Weights of a small transformer language model: no biases in attention or MLP.
Each number is 500 + 50 x the weight over the matrix's rms, rounded and kept within 0 to 999. Layers, rows and columns count from 0. Numbers have three digits each.

# layer 3 MLP down (transposed), 256x128, rms 0.0746, rows 68-104, columns 0-127
523523531512485543517500497489497494497512554478551509507428520468432461458553449423626484485495507514524539512477612513529521509543462483589462519556492532518479530476553534490692476499462535541504528485457598500471534527515516475517446505468453455545506457466411513499462508491431545454448491456544622478495525555503463507444454540496488496538496508549461494507448532435557457533460
599548489530495478516530485544551446501446484522502477462588451422504439441445479466585457580538518437584536520409403535496472461501497382455491466477524521455511581558475525509458497592474564451462567476550547521514479541577490541445478521540490549573589519487592436431472541543559434561555513484572475525506476412528578528508481471565445526476417487556489574531509620461510550486478
360502489443360542523486503449485401506474535602596427517504541606524500479577515547479557459591577542446389521445718543490490468510525475510476388483579474530593496486487479431349469518462465489479523436513529585565461520468506413489453482505505528458577507584460417483539476482444633562442468611481388485449595554468477508504468483510467535584525524551475684499503649546518524519505
477471418510438443559468487504505534567523423504535527439479461566499482573548498493469505530465502569473486456483284484441556499566569472507491423459572479554501465435469498512251494464447451530543481510569507508468473503575489497520571502516457490469461486467451482451483513494610518511463499474510493539472518462498543473509478274458491452404481474434504539524500457479527478554485
504569464560505482453551518584515445533406515435499446551542510478496540525543423509452451484478507503542579496434401553587550605534439510502421532425472515513494521514463582520440537522488583504493640500485442429542473509504522497503526480451533550481510513482456423535502537469466562492535557545464490487475596457542539526528482484431544478474515539544542484423468530503539489452507
546481566547570573438535499525491491543505545520481437436501528420515479483551440443524527513491530479469398574534556496539498475531483442500485494520488533462456502543516481506557479532433503458495511405578472456467524548463485562526519495429489557482535515498485471534491554579486512431505490490469491506577436470480485550533539481491451507482468457479490509509492477514554561556435
526474471494549499595493532459532514501476484572409569426480554472614482484486490583504573565484447431449480539493358464550480512470436496493518550526528502469311502524435553443634414451526500569533462483494533507537535470542586568539531511407648455582479498473570537461490507555469459475435494525488517464536485474507515499462562517489526514476486528431508461499486393534508430459446
601534577555463551325471540457566500424456580495553538449469572529460479449386475454394477479465423522442511549451597437539581495578568560467558547502472480486538450450522491543501529570590549495484455473547466460624458590474521458470403565568516476484487553576525516484539488414522503448501533440528352481499612443456526473451491437497460539582433445424539457517579563460364466483473
589553494508466404432456532477619532431616588479467481475504555450392457466400481551468412477473426474457419377638583532433460481628514467563489486561502476529394496472395533505590492400519499436426391466498452410460510538522519506517471423512418490500461528543552493479579492483467538541520518497565450496537540422507492558550543529507477453530551497492465505447554498489530571521403
497468484496521431531541511536493471432454490466494532438474504525476398505468458456420426535372532480524540536483436600478529451496396462442536453493483513467470510361535424513475476558450574555568478526453493568455550495400468523520533575450542558558507509518512483487492438503565512533416472521473510515491457554520442447581549403586500447564503518498484594451458521536393475607507
538525551524529561541572493449544534513573571581480518522437467474609454430495500562505529481455423483442503506592494478493490634494488464519543506589502528417458514514425493391516424429450518460489489588371505536507440465495523526501494485418485484433498500551512488403548483480428498498440401558525490516516450473447425497447494538554557610491472488450496520496496544487405541499389
504535523517488534512538388561456504619491498447505506446530503544464469501467568481541414501482448507505460518482418463521466497469524590446519529503499520469526518469546525521456434444486503401454414459590460456482532487602557529545594532493476526416445472478471518490543538447542515604573516432561426503499509496472509490479537448486517578498483469463485509407538464486614495520461
477526452481484463474400466502424482557544453552550519561451564520514546461535552473497580459494519507493569504498417471569441510511520565425510464514481540470517559446572448593445515483411405576455518550596479501546466455517544549574529446509464478503395589518541497602539498527507513451469568465517468490524439532499557501488518479552471536457485502431578383505546510514531474501565
471416391552496511521481537494540500419471533478499488427509516539522552479526479521482505473477484536513381521516457409412550610531523478493433483444513571542496455530475524542546473434494568521489535530451503502483470463504528479458553440500523540508581447512478488452462506462477505450457460487429502509542510468522537480532529432443494495474489548430393537424483507457498506499396
469481526573543562473486415536487491538505506438487531464501421518477528418433390466521428519478429537497524474367310439434518500465500507490537554533456515505468545490539412517451573553582628566615483448454610494533523413477475576580599541454501507457453465473503568529598577419571431441486512540504519464484485540466484571510501478423563489496517467542482482461464513551563436539533
423513508541485416532432539457546596404503462519580540514394480507531468456512514470527531602612493370516544453605429488461601446593452505495532528526500571510480401538424486413492407560472444552519447511536540495471515470389518436515527477486586513537548523513592513438491473503498543599559449495507518478443459546479437494487503597460438510461549564502528490461572434505520463517530
511533398473532509561535470503500550481509500423491531544498525504545516474466473553496540482526477453498433555478214473518482529549489500500554552483578497518577429577473528521173492544461449497509511547513464422429531662571549477453581563511483480495411548511461525453588469437478459546594452495445514473567529453454487529420458362460480587428420527402521539557479551424515511499554
605528514513483496496500420527537573559428449572426513494527464485480516530441490505515461517515396476461439482612673416458506470488516534465498478450543462451521419469508564481652509512477501549458466480535486475506450474454532450458537605517534419561545562499469548535475477566535553518496510490513556601536395471529552442509445691435531454499595437513541433433530467509594490503534
455530482477432477524448496516460496516488457529520494541457463473568499512466564443446462494470432503528553486498527478464492555415465442418476568522497506504556438493485488556456470524508576525434496457469530436497511558516507482535471437473513498478494550467461531551556547448528469466509428455502451459491524528500488559436456506444510549454480487445415476437547472502498516480487
508398542590474572374570533516503526536488483480474505488563482481482552559478523616671468426481488469418410601466570504488414460429471516561487410511493459411529530470530527550532563507551472472380468487419492499566472490473471592489585407549370575489495464524539482605560404479408455532508515437520359514471437439473424525467521584528361449477466595535542614513514506475414502565467
464469511498538533567560442446471484460559492509519512551518514467464555416469427397471463535490522514445474493490559449480522571499518544609591512515415526532460636534454611485528573593479503489446452550528444498565498432489498465440423483438547513534533570487346467516523535490520412470475469503494403518339580500484515550588535451501463526452491484489478528540692450496441457533535
467489500402405487539452531580507404538445506494542472483478494524507506514456517453463597472502482504499518506465440581581434454471513572512502507447571407557574549470488443467500474501514447449485543556439486516554429480442533442491467499515416466511550426476581478505523391465481591530549514541504452484460446586547433509492548475586589509481554509587564568563520474454475467510544
493491530576478404466518515483448571476412576566509477483520556516503559558507556526475524494522503447504432550551627584509417426507579481585410505527532504457563433441482463448548549532504481483455510545534454504505459530502517451429523494551572535511489522530470504613465449490477586461525454547505442476477472426590551451510569526494492524561442533503521500463581580521533530504482
475479481488552511443538511481538470466434492554510432547432491568432507499548464471462532491445537527465594495484483452533557584576485497435505510487503561524612432531386488491607458546471501513400427549478474453433450520447540529546457453500386549555499528514550461475471529463484499496548488484429458570526495586557510464469484489559484534475587451496490446517509525490564490491439
456481510461525511524487518547511465467425455468498487511558450524472489475436510506479442483431486516613547452485524518537489444487486486492516509460498510549452452523418489481592490533489498514491422426511480524406424456480509488495475485543496524492475345410474412588547563537403520444487502480455538483490424535449543578472557579498418539377530534447523460509455498487538505457524
540500473508469377597534473553550553504549532632533453502593484448536484479503499495444510524506523453490530476514510530489493605558541467521479473502529478500529539540460515522467572400507504530515541546479595582508481509493544576570482427507585484556366540530511513375469586561343617443437587504469541504558451392417544441521540476461526466482628521467480503473502471478515545490485
509508518437464477520456486571458457531509504489497493499611420592475463567582541470500449480513393542518508503553297446500511437542521498521504488446460430509483612476539486504387542554492496472541538553485456490485488428462516568486529544512509657401479508499567512573525524532529531532560527506505505490553472528496461522453595314463546509454520540466481536468546557506526492418501
491498501516435449468519410505470553524502463481489529502493525520491496537515541514473502513508439501531493493496427465580479514487479470523525500462475525491471526477529483507382505509501445522560490490522462533482460464537571479500541460524481504483447505484477496527437486574467491475550545483550479476527441549472548490476551493495435579426509458504505485555431483441465493601505
526500507452530445398535604496422429490489529467543458590414498464465595478478483434498459502500534515587495512494342461486409547566428482488527419439467472529453533608440531564672496550416591589559488459493447472430481489579436564596441461464544547492508480522439539585375460540598533394466467450429549554493485576506495561492580443601457533404503554520566515457452463484433547481488
507520561530483526508561480452476580523515526444503444490575509448501512462553519467522498526486391561543509504497633450474529481508557455508649471484565553452519455490552463470449579582477545493533434602521411471440467514566468522516532495463487425517485511412498481415473474519563510514425586530510539499472519549469544488482512559574532475463502492523424506565456463405595567500478
493570468522431516463446508436550594543516540585437506417443547473522497511505565447493463561530483450490578438488476466521580564494525400433496526475533625493568556454525462431575510512498533569653501473480522522606494550571488460462538473490461452578572453482453567531395513458613548467506506528439589486622419418485564389683452539507456455550548464451490451562448562367509494471553
537475551510459511567464464519545588475507594546499440552556573482390447491448518532552444449559448472519472540537581650436433508531444574464459520537518532481528555550524507587630502491484521524560433579543585499463516594542487578575553614482489553440492551492569376507567380489478568499527478425381483372463477593517512458503557560466492507403589537528555496429505501496460625488516
543519492559515481491413447461511484504568525552495510444502448533485466529471462468517496410434493493508576527507221444417500495542465503508480598507487446464493554525530468471360496481585524451567500568389521490568548533537561553530518610500561474479450455446484501466507489547488509420542419556491558427506483506451508508473514402523494556467389469518440510499559493576460488503547
504484599469512504529496481445446511534486466564543489599613438513605501514527480560445531564378501560503438471420465387546463578583511464464507537533471549540523489446477501420254566400452435448528548397467398525545476474545526473474493484528499538452426603539482503483489514495578488610519528555462464478456404561476586611447512453511597554478436482528368554529547470432561497486507
525498478495484522518601539463464479543510559577470460570463482547525463499351479458490583568494494495472479558510554517447542565523449380533502497633415420427387431554464506451492527471515492495413428557483422546419496471479556509483429441448520580501551443490512550478533549470370460400486433533462581498536548547573467485606556473502557438514402516508518506517549503372589590541495
479476465497488492535611606514424445515466540556497520541493465511516466545557585440460583524526571419497546573487615489509573498540618571555452480519483511531540540510435497494303434401483400579563530514460540430543466461446519489527515576500486525464560473561487519530566477455541600556500460473563574433412510445543416573475473362561446506531366550422461547462544642521417461501428
456442459583412513539506523468528501498571395498494577494521470553528485525494543602526486497577515488461501549473766526496540517304537554462488500507523433493553503453516490452439503457573372489480532536442508497550500385504553371392510442595493450478408511503511446421545523446547448586481566523528441419482593479514517506560474648458556531580585503531481478424552499615450341562522
# layer 3 MLP gate, 256x128, rms 0.0813, rows 69-104, columns 0-127
501568493463478480512529543567455465478468463540454405476543543404538453571492470482493515482487528539443557487491504507428475529494505423463496497579481515625482465463427472460490406566553594513445532551456485430415433494572504428497503536399537504469515450496471486454456581526526410441552460542445473547545533569552486524449485549512446449531497449530535433523525560487510578546550
477471525536561467397506612547430458444528509499504433431535544498459490490445573488527478397582514509469549641540437462492454510534601390464528499567433521600454469492591430497529479466472641444483490503470504425465559414550598548516561457515610539477425488418422571494449374537565446484432495608426513420625415592484562515457586542562449406468513414493572416585469464432474465535449
526438498515508569483464477514495481589499534512465525501492414533479531369398486435451428462448517457572619489455470544521437504456426520543539514520561399487490469445336492523578423512559472587499560451505531467433399511492552593443409517424408484500486506538448583495533484444482526444488556437369524439394435545574441480371542485475550529574529442587471531361466428585537460585489
451531507537431485439473459488503448540480517522450537478435379545439438517490542430514429493531498476523483487492468343446436444505494556480514526580473507452509518538502465474517522497443505504475572573473396594505503475514482505493519470532511455475503574474453464477535526531501423485467453498413471480514478438467441560489459519467490469462453551507517538500493500511491549522456
582503518467484505431481576561555494523501477475433409501494449520479537508543513496458420558513474540531516550492521488532552435525481467465490558473531457501474506436559523452494521511450572509472492584562548457495556499524488522438517531566512512450526521525528476515473498469505481478430532523501516509546534572492471502492450494494490469474429518484561496529571562517571461524571
531454507451477429561459435550518487413521503591506529436482469454521435516484547376481545452470563480611431549421548536492599572517443535455525483494505520495498477493510613506504508421498555625485461452538556521499518457488474550525548509554531401577576541506396447578509487540503504457523386524462488503502522498521527477485414474569444500484446479568519483556460484627497546407506
485466541431476466484502473609542541573519491506475424546501488547636576493565486475607451552490593443522453540535537510426445543558455534462554489575514430541501537539538565513497506450531483545500533625532451521428572391548584449516444503494487379600495562364519486408508522624474535523523571548441529541424514420411523495527479531483569498480367419432513517529477537448464484459528
504405407546459564506577422568532470561517501553501574603535416468455503534564436529481464454456577515579524567527516418573553409381518477469440539496433474560506459536462472539489500551531364528461536386553525547423546434481571517510466613477453409500519527438449539501524482429454471491518629542451579552535398572571539513419590484420473496608559528546512439558514573485441475474555
497536512445466425558438569529478516444406421437480516554556527550543524439435515465458515530494588520504558502458607548552517557510431489481534508503561511505521504470508557539516495479420541493423460493455522433521556519583463535520453507405512463496500516416602521555491469508386459517544545393397480392443503531534540474549580592524414497508548533525484506485492465497514545422535
494438516487513538492505581463565481453517498465493561485529453525589490457613519505371605498499461561502488453566498463564569552542526537454462422488497547523469482430487546478479515478521550480479510507518495582491518436527473554545518466501528568517472490603526419466433517561442587600505502554511581552546365467529506486485473505471479563528581476493485538523557533482475537518494
583413553501505559512558482472507567474472403454459469435492539439525526482536532500461444535424554517369506568480468516462480534462490486382543493463539487411519485464502553502486504480469467513373494461492598540495457510480418546458517485511444494510491577467519499434583506491481562551514476441540540494545509481507632560480525486545487498546489464502470496476527534510523493503477
534445490505519524613492474468572487470495570501463608453514373407518492508491522546489539403535546435575563491524464497507514503538488430451518511448484535528454450393444503468491554487439469510525558516564481448594481571491508532506513476499548430496502423505472503547442420436545506497563540631462529522541485456562482526561545485401526507515506467535463549474554439520518512479545
549519454472513450464475587468519496506543454450531476509585524568513490496534427459588455463512550533481447544503456491483486496532565495474529494511472512472501507455472478452551435490578532416483549531514450565517520464500544444492468542479534541534517564480497435506459445542511504546551575452420423515512507529557440471480410483548459517472502483462536507470504458476511486493483
493530424478371402514621625581475537514436520362489470525510475384435533549593490489497483508386548587570465530448576621511500490484523519456488425483450496458457507365492485548441513467386527500477476492591491502581473448526462513546492509490480490527493495530480445494444539549454529556532686544453488488547551538472485557472570443452504665437494593512514545533553601457545410385521
491530534558412501556552524462448516585441446510448529487512460557500491487492517433551487533610531561551509496582534616467481384512439448383588443610546555531490540450538510522520386476460390499429460497539509410608541431484452526507489520356458495547493484513519528522438484544545525483498529483549482520557530493426463519506588538390475520448500456522534501519576512551434566527543
561459558584564520387520429385443438452518595491582576497395681453450469467508422452567434579523564410605580488696500480408426517461543534623489497598388488551512471557491525471638438491533554516534500399334542471591489412476582445509438458435554432525622595378468521535378473486527516415477403596477458463480398672423487457571477519546497328615561388538473495544448475584526478503618
533531509470492503557402513566376555436566465441589503569462432406468513491544444489554453524452427568489428585502535566536515498481450483425570523523495525521548483518534510453492423497443542526484397514566516418490538414401536479542486463429472528451452459458613410499502488453472522530502513507443555451480531531506397532583422502620433609466496538406475588485478434496501531444448
508433528524528543477476501485456529524469522479503422525481528400442451492472561540548498479556474526462503540488506562490463575529481467486509499482482485532512493517508473515462516447523503514498470451517542510527537511466506514502478476472407533475480542422564540444541499476502522466502513455484541570513428511530465557442529490581512439508506554531462478530579497537566456515563
578586464485353510403478558567511489544491565526477447564509419541509536469507469465496518516491494466503551556517602599536523539507458500425565394486595486387566430432516665530491495443476435445446436494484500504543527438431495513549492469397513560448496506499473417596429448582486568638391487520540578454511445398519552382639408465494484561469441489410521477468474562517471452577497
515512561497495410468521548465490428486490462443455501481436492481440457593393406476421476491551521597487495507487526374503640488523527500449545537596447420540488469490473516440552496491465446530484440520556534467489576529498452475508492491454531522512445502482412423424447481463519459469585477453511416445539524537525478463510470485411592469449479441465426473569463468583470512495562
444459515496464490319450423522480485544410457347524444533522492496506624391552553527489491555455497517482520562534595475423487504612591513431552556468547569480400451464494525516516551517522541455551470472495459523525556487480561457481507531555492489496502545475576460543560482531578418491504527458526515466531467452567490662528503543561463478475537581569509543467519453499611541533513
522434545570466485452567435473419460460561482480581524484475545581490507493533575457533471531509477508466534473537465485464429473480557510540490519429480606391539545504456438445511520583582553499485491500512497502482546477445618525366504549515519514480486482467544543529463507554552579514451478507436511447514453543537573491468429553517458522512454547408514398478462456461489525545378
539416474482470515575480482520467541556521434477514542527511503476652544467575535534537473555550509524461600607492486497536449441468491471521415497510564467449497465529492463416462505468434501525526483431501393440486467517556477547446475497493556550506513440507592468463513522541492459458543575431537542525435489509511599435526506444507477530542514541498513532427444536475566514485538
492428403451534478530520532524470468534426457547556511577548527449501465419579557517474484442510496537464507507500520527541490502480522453413464409458496552533459456443474475471525556583500432472497543464469574459512475506531502552525490490480470428611447438554484537469481545471462524486425423477463578484456485433552508530473565537504436493535581573493585573499515512529502481525532
568515439537439544586397597542533473508483583505530506512584598521412460512519435601484512485551560504415587434518481528489467522457592470489459460523472557481506494450499472449493570585553504453476502456463482541501452563498529492540480566477602482550495533567478511453512576541429477462501559536412485448563503536518458579487537509576459466526581542492435565571600498525581529533344
529433530545574453500465532424486527370443410549478489487414450467578526543417475519417573524538533480391529453423544587529522518425473479517467512476469547600521412466399509481554501583460509523577387574423529494484498557526425472456626524525538394600551440587418488449499489520447430424544480471449450478528493488437488435433407562504458575471493492540471505454485420455513552483506
536492473489507535475466549478543533491511509480516496513572577467529470468516490507480456476566440508477536495501451508424480519476486495463423459500424586462532525469476553498498466421520467501527511429538452481524496485506501539531548493479514538477501527575478503464505448489526481526492499564462488472465446516482453493473544507515474506506500524499490471481573492554482511531528
680593523570558490470441434525463507373528577554516506433433510396448491634421502493583562453489522442550584488434477457518477494517513433582490530487503592547442471557467480484471450543397569568491550503562536466539428498539549522524509449390597451403499425530471600537420401517527456475442469539432553527492476625546499469499698425441392415551476466450466562577419506471504447491616
476546560459494553564549602426540523557437519529495564630474517468568522366575552488419518477528428546468527543507502533524480552494503565546539477486523509413515586495569513515462524492543574516449535571454562525501545443464436533524608484503459591564480536428523509459564518473426540517543500558467541497529410578516480514596478504551579487452436587500563481494440465494429505510494
526627395516447520537585463524485536520496546448477463463484448570483554413409455548416487499541448558573564439498536528465570529480464487517550436566500535537549424503497500508503503503401492523493437497439525586449435454511484582492515449501349456584531499382523589527507508365505529424518486491589536511584452484545556453515498538465480457533462511591377427463504464399507506512575
460495524526396479539498547501427525519561504454522564522556453501611535454430496531522479467509469563533518511455495577457506458600568467401531417469429588482470516413495434417533570543430423577524419539529466492489501403442596555546450494412510526470413575480535458502444503548492538648573503469465625566524430534584514472475521473446526516475578557361507492570439478521516589532527
512488395443404446595550499551411652588524484509506460527518402434560510468498547522384421600366447594511492506456548464493630582539470473430540485410583488475463501466449570512446490458384462554413444506557422439518493523545502577588514516454420547468427468515577458416539599586376405573548543398479634549505557540661542516458381541470476572542475562484495530553590567475382580448495
524573572480485542528467499570458516572494477491523617468478426527567572452421529582529540499470535434466429466464527527437545388472524562387506442602504454607509437493398477441472537559417328461446394528549424537400530524497647493470424420427502522461526507418518524525478414470563435579531478526498540552530495490589466458339581511553448528464562548403450451536468449540525523488501
471534496587520484572448519430498465540405543471545475433485484403453472572501503589509489449574540504513485386551486527502487517518415495538460464543454536466509431501537483543419517594464446500562515422404463464407428562467480496468403425440553516477468371555539579503445500475493449575646429530448469525516420530555476540474575536473513548516547505468450486492472524566472529417547
526410536578529595455483524435419485576549587456511474494639502612517508511558676420521515487504481557511565581617490365406545548485586524427538458588550486454526468528431467470501532448490483434521470491453427523410557531509559448564483508461452483388517559429509484579497509539579421473474480511507585494532427573564473557512502503515509539501378544390526471520480482615566576557466
591656483435587412564429417517572457421440519518476379647499542524457443479446407581462448381430489427517573404551467531542540458586593395563546590610520478614373537517580534534539425533405659480445468472530532474537572424526559546603592482445643448497508433453467580544344447562547494461617473574397540545573535506464479474494555428525533448352358484393450528571528493483481543436553
# layer 3 MLP up, 256x128, rms 0.0784, rows 69-104, columns 0-127
573479514470508693481477482581577493503437472520461542545502481444576591547482483447488551496467551553431522471467474475434408518470531573496455532500604553527473545541406513471519457523463489498480534565543450558484513510499530535501457505439548493503463524503574505407456522460456538485437517496436549560494418533517359498426464466463512572545517516519430530438521528513484496501340
377482441425475527555490589534577484492523475673470417428495538472547477432485520421420458577600492464458426548418503484527554495560498460439465395502468358602549612402490438525487461504469366668444533425592505524533526560472473462556571470568615547524489399517474517501531501582466451562443478494367447503468485538513516448500470488586465588416486507557486596491526584521481509590501
527566510482504539479495507543497532648512530523488499560509357548406529495400445443478427537446453538567544527444524546416527520515513502628547520590467489590447481462385595489610418422509476569497498439515484444394412508517514545541428511438327531520505428524449533539477536418529533442478509433424504473456533536563451465474537497350533508577554493592507563425479459549536486537500
514555507456485421498372469391442458510502572528515558458420489428454531515471564522553546406494576520512428473472472461441535425515456491506470530553525480460497493476470436501493493509494498484534485452466544532513578456496493496474541474511457439577536489484555521482517486505490438521528425490441438686570457498526506462504443455472472535475480492503494544482434485415486480455424
486606531487489399510535478500477490472480464518556549500495464437470517528502499469524439483537535493563471427464523512491522502492535479523579579533507515493428426532540506476446482468448530500500517522542547506520482407475559483535501470386483505568493510487465540544435514533484555495546492513462501495520426509477505498569469481483537535483455496494459460491449521499455515483507
529442527473504502534516482453473663533448471433532477531555584391532516488511538516475510531434476513502430441491531539567448552579461505536541565462607433444447523469538595521463514499510469468481509450599607543513466523533486501481394454553387501516538530516582482473571567559482500499512546516536598537465449479487490508578513579464554520508504520531431490463535515526460455453565
456600564473502523426517513460518489532425450516441486485497479530532447492449532497520479398484471552504599487495514489464514503559510374607470571495486505493565506490561461526561409439515473489565505552505598361582514512501522484586471549535545648450422458519451580537497555523647379431571479604514477435494537558421465543455528543544544426504425452421414444501431487369542594550480
513480505445540507530422586565485513434478551518534397405496644472493471459461596501443604488458394585355512446475506553502451600512495518582457431567517524455525549453499449456495509448557621391488480480447558479509526578546431485521482428602619472522571470516541453519467541519527412498441413474510450418547562471510521551556495504633438478426549554567443552435555519518449532509378
444487467440488454505501551528469469450408491511477444538482505554489486482451483426486495497507548486538548586471514561498520521512370504486449489511520559449554475406502532597556461460416546561459494557480512467577523531476450481512465453396526532536513449508578432586546445564499470494479486481486506413447446524502468464526521460452455477510597503502541571522481463484534563520556
610460527555514498493467466503463503562511558547466480479473428454449476565550479507531455466504500531584428524462496572482565466455433584482514427500521470471464477423445533511529519486436429503492417487530492444406535407565536484543412449524399456428528464513483426405468521585493477459532466445507552494548413593530514456448481444558535447564511575468499504577488506518484526544410
481483548517553583484493418550525517639530509510520484494632600424489470530446492506522521483477542502548473474523508456445486531513627549522509487499485563545530476443472516532484439482492493543449419497594486564451433494506506521546489481515533411343435511487494426504444487514510496529554504560495508542562525507507556549526583442501560492522509439462549445519490471506541500517401
537469471568560555622539439588509515473454563565499573524474434404516552534525549538447513495513511430501465528581445464562524540499487457521509514482512454515464420494489478504479568514466502539470532459466538462510463547499456531482491486479487468457472374437531535524479416449561536504566474540581538582509475446558554475508621454448571521508524482558467543506459515477470494463546
489494471485592463514481530470546440474577520467558549418501532481406464446424502541440499405511465496448534507479458523509505526549468443488573465478476504475475507433454477493508477622493476531482544484518453519514550461465532554515530517457469469410480513460417413451519443482516528517575555545520522643530485488514469550510567475516526499527500478422466474506443496459535438541518
422471488398381455582477557608419542626420522450488542466512549435634634627527451487494555482355553560485558474476453481496453519505502449502439514624502448498494621417625587536471473406430533519594488492590529476601497518481462524554588513505444521473515518479458462487518566570445444570560555492503505522522525597537426562504535426534668539520457471598490554441571564472476434428530
482530493487493387488510575484457525518527467416531433534523500558501464428491516467452620468507495464540622509609495520497534407524396501433659421540553530486473523535472516458464447449439537527450425468545558463521570444501402560518531552507528609569463432430522505458435457547491448454495513513627484483483493418495488482524606503428469490458519401547532560439578420462423546438581
491508600489495463462542456481449489539446520428527559573505592399469461494484553413462406465410496496457603493488586488462435577374508470531448522541464527435503481450530474397633656496537495481510455438514570573568403387484463550567457425401472517476668491509640457571460574568404642478451475440479570491451419470475483421580585589461549503559663474631432484577459428600562503515468
570423551512488455531537453513584578592440530484388468403539520441451520521482509512438521456515446594471500484454489481503434474513475460473428516376473414515499451486432528516546518463488466424497543491535485463529411606593556513425528544536557439573491547451379550525404568520499554525493523519509470546506495442497636434460555484484579428534509392553484453440629526478504457480569
533515482531529519539492428555512500478521495575445554460477457464546518534453461490485508524415534468530410470426503497464572486486516495496491508459523508480483538466455514552498461508463539479512512559530580508494500540476515455525505417553503441488484597531479451517453510532434498487519532552491464471550474488486550531550526471442492503440518488440496505443589472542486475596421
465506531520453510459424368545494477481606523515494456508512385610545511539491487477517517460455447502478429567509482417535438511496572546476508553487527401554509425481517499562566501399425587453564460487613468484616455484467483479534576406543464503347528483421534405466396513437453403479613455409388447591519516511568506454452430493399573504513456537420537613536429513450471468455567
445509519537507481448529512498561474528549548617424454466553531431501517517520345490505461565504539575499440478601537563406460526573398589456487468596498480531466582483498563527491497431474531593468525469548389545443521501490539388615455467545561369485518534480526482546466479528453575531474494610434501580577430542518578547351483508483423462483512487482571472593501465558427516535519
416431473512389497469488443503434478580501498439536456519497504514497640438556556567436508553498542533488531547553559522482483429565522545451480518431552511446476492508528516540549565446510509460534496475484517527624528514457522492521433513559503525537561505526603523528532461476638433507506480467587492409457519458580467540543546483561494513538589586544505562434545503460594557569493
540386517439458490520529467457553542542558371479449471464522445444550530500547494481430538556493498554569536494456523513473515509480494558523512499497504487552519544517479529558473432544413576590522487518564568498469482448443446523574509481553425474537520508378538415472530588523520550503502544416416529458538557590560483497529471466486522502442537521494608515447430475489512450497503
554452506524485524507515499590471497497511478444534557549485445481522569468505524537463574579536516526528516475511463447543571543473495589548502483464599464587458455569472658471502514540525488436451407523515551502427480540532436525466402457497392494524511562446531598494509538432546525501564473557507462450528591513532501476458526491466526498477554508480458532548531473561547524484531
505471599512489427560449474472497558536536403497449531534526452482557501462449499525453533474562424519498510472492457454447429512558516505518505506477540449506513559520631593522516518454523525562493532459548494523454558562510432499552515499542541587392499505496564395472564500490488509499476584457620495492484580446475541492558479445439565488489576528494465563391429495524456550507456
506493510514441507446463536468518479530509495514447460482572495624468485484502485432494531467522505531522505581514488570497491513465585444471485404369462470501502473528433618549555577462487455425509475499520387462466537383386588465514495599423444495492507553557444433560506605545531451462510552441559489614564515530431482533460456470505507545547496574496541496491529524445546484501407
479417515571574461538447570516503500376536432508464473484482461520553485517387480494475559532539494435477549347522554580512538455458499574537472503516451535680613517493484469431578500570523468507576487609517477484581527504546472432423594492499579433571479442573489520445405449498502452462512512486450402461555527462453414463479416531542530576489491412531515546517460483442515558442552
520547508507498567543471457528514530508421482536566554509496581497574484471526502478521488515505410511467503466463516459464530518503487513581495508519512436534495525535543497506514481418526509417491532482465464519473494518512475550475452539443474547480516479564523518472534511486532494469481500502494532457498457499464480522503440464529593509534496509464510446466491529497467520514433
438593528521572496459539482581543432466458499477448423565506597480488443549584506593481499504471543396516560438467518408493430507454463626573435644606506567565431491579614467578510457481410470476483558461509502462525536514498544438469523504521556500469550443503433594467513361473473366436540478562601523556516442493558477503484521562495421461490533468435472501548583602431496493474542
500486419580510477423503494517410492470492462465562528403492507480492513536406458498566447530509446490612459443557472484490561492445405449484507476555442446569496426512425493517558479510503338469530429430467478488484428528500503577459406542471447455527454500531462533507482527538587510509475510467603446453433551424494543520450523438446468514538549415505436496551479548477587504552531
465507491469525357527541526457428496505477469528406498533476478506653457359476508482550444534513460441510499382516505492393460506536432535443514423522501559449594489536465484576553558535460418582410494455408535540550456395470548537379481448455441408576476583528492486496588461450534477503385500500503522433532404432520343475545503512452423634550430550418493509456478405522473520454429
456533504508455454546535431560478512508450504529452542487545541525503343439465517497424455468452505553556466477496549452426406516478487489483541494482582503382571563462517564539524456503463523483593492468518495471621585477538564558610455389524566527463450382513535485472634521561425444474529513485506468455439487525446529488612403541464544568565551524585529581396491471409453614471514
519444323454478493518579545491473556485556449626519492439548451476518547491507489486475400589417431518510467481465462483413614482574443500464578506496523462471476540402461479560450439500494457604475514592578462532545513539433461545551481551510500515482452472510542425445482607596492480543527557465515548481513532568560483555522410486430488566594477611505571517567605528489415572492469
557551462441431533543438487478517536580529574528454542570503454475501551609530415388592526568454615510530493493522534536500580474545512588493546560518438479529462510519507454459531539424498535461449519545551472505496572360532446445479534554442567518369490562480543407468408496568524575606508570493355506525502508605479505534599539459491590567451474478472473593616495575583494437461545
551467545467427532480506544429462521464563442439409537511427469618557477536588517512497461455466384517500478529457522506510472505472518482531492488456598488501497596411478508581540526393403483543529557528587498422516498437453486408443477446550509684470559525543544541499464496454554530578561493534539499503496467460464562409505577456580421518525548477454540638519495433610450500526522
463423538531445558500508554527407510604468523510404400525547482480444514514554535547471506539461460620476474524479535595511505515546420564398508469485412513465487404481563569497472568619399465521490464535436516475486570442395597580532443517512448505495532434424534417551576533537491453481480581441480533521469537474611423443532488434491461565564481472374628590411636520620507479485377
357425450497499649530507589505511438575509468533593568411488480586495540482554481465443622562593507448391476472537502405427502495368485586405439473518497551474677423544470446438506518369671397398543507506423509602481437569448497429468470483644547489481504542447517439511623505515491572560497496544659388390471558454414576419383385562542509457496555481609519453480458424602490485475533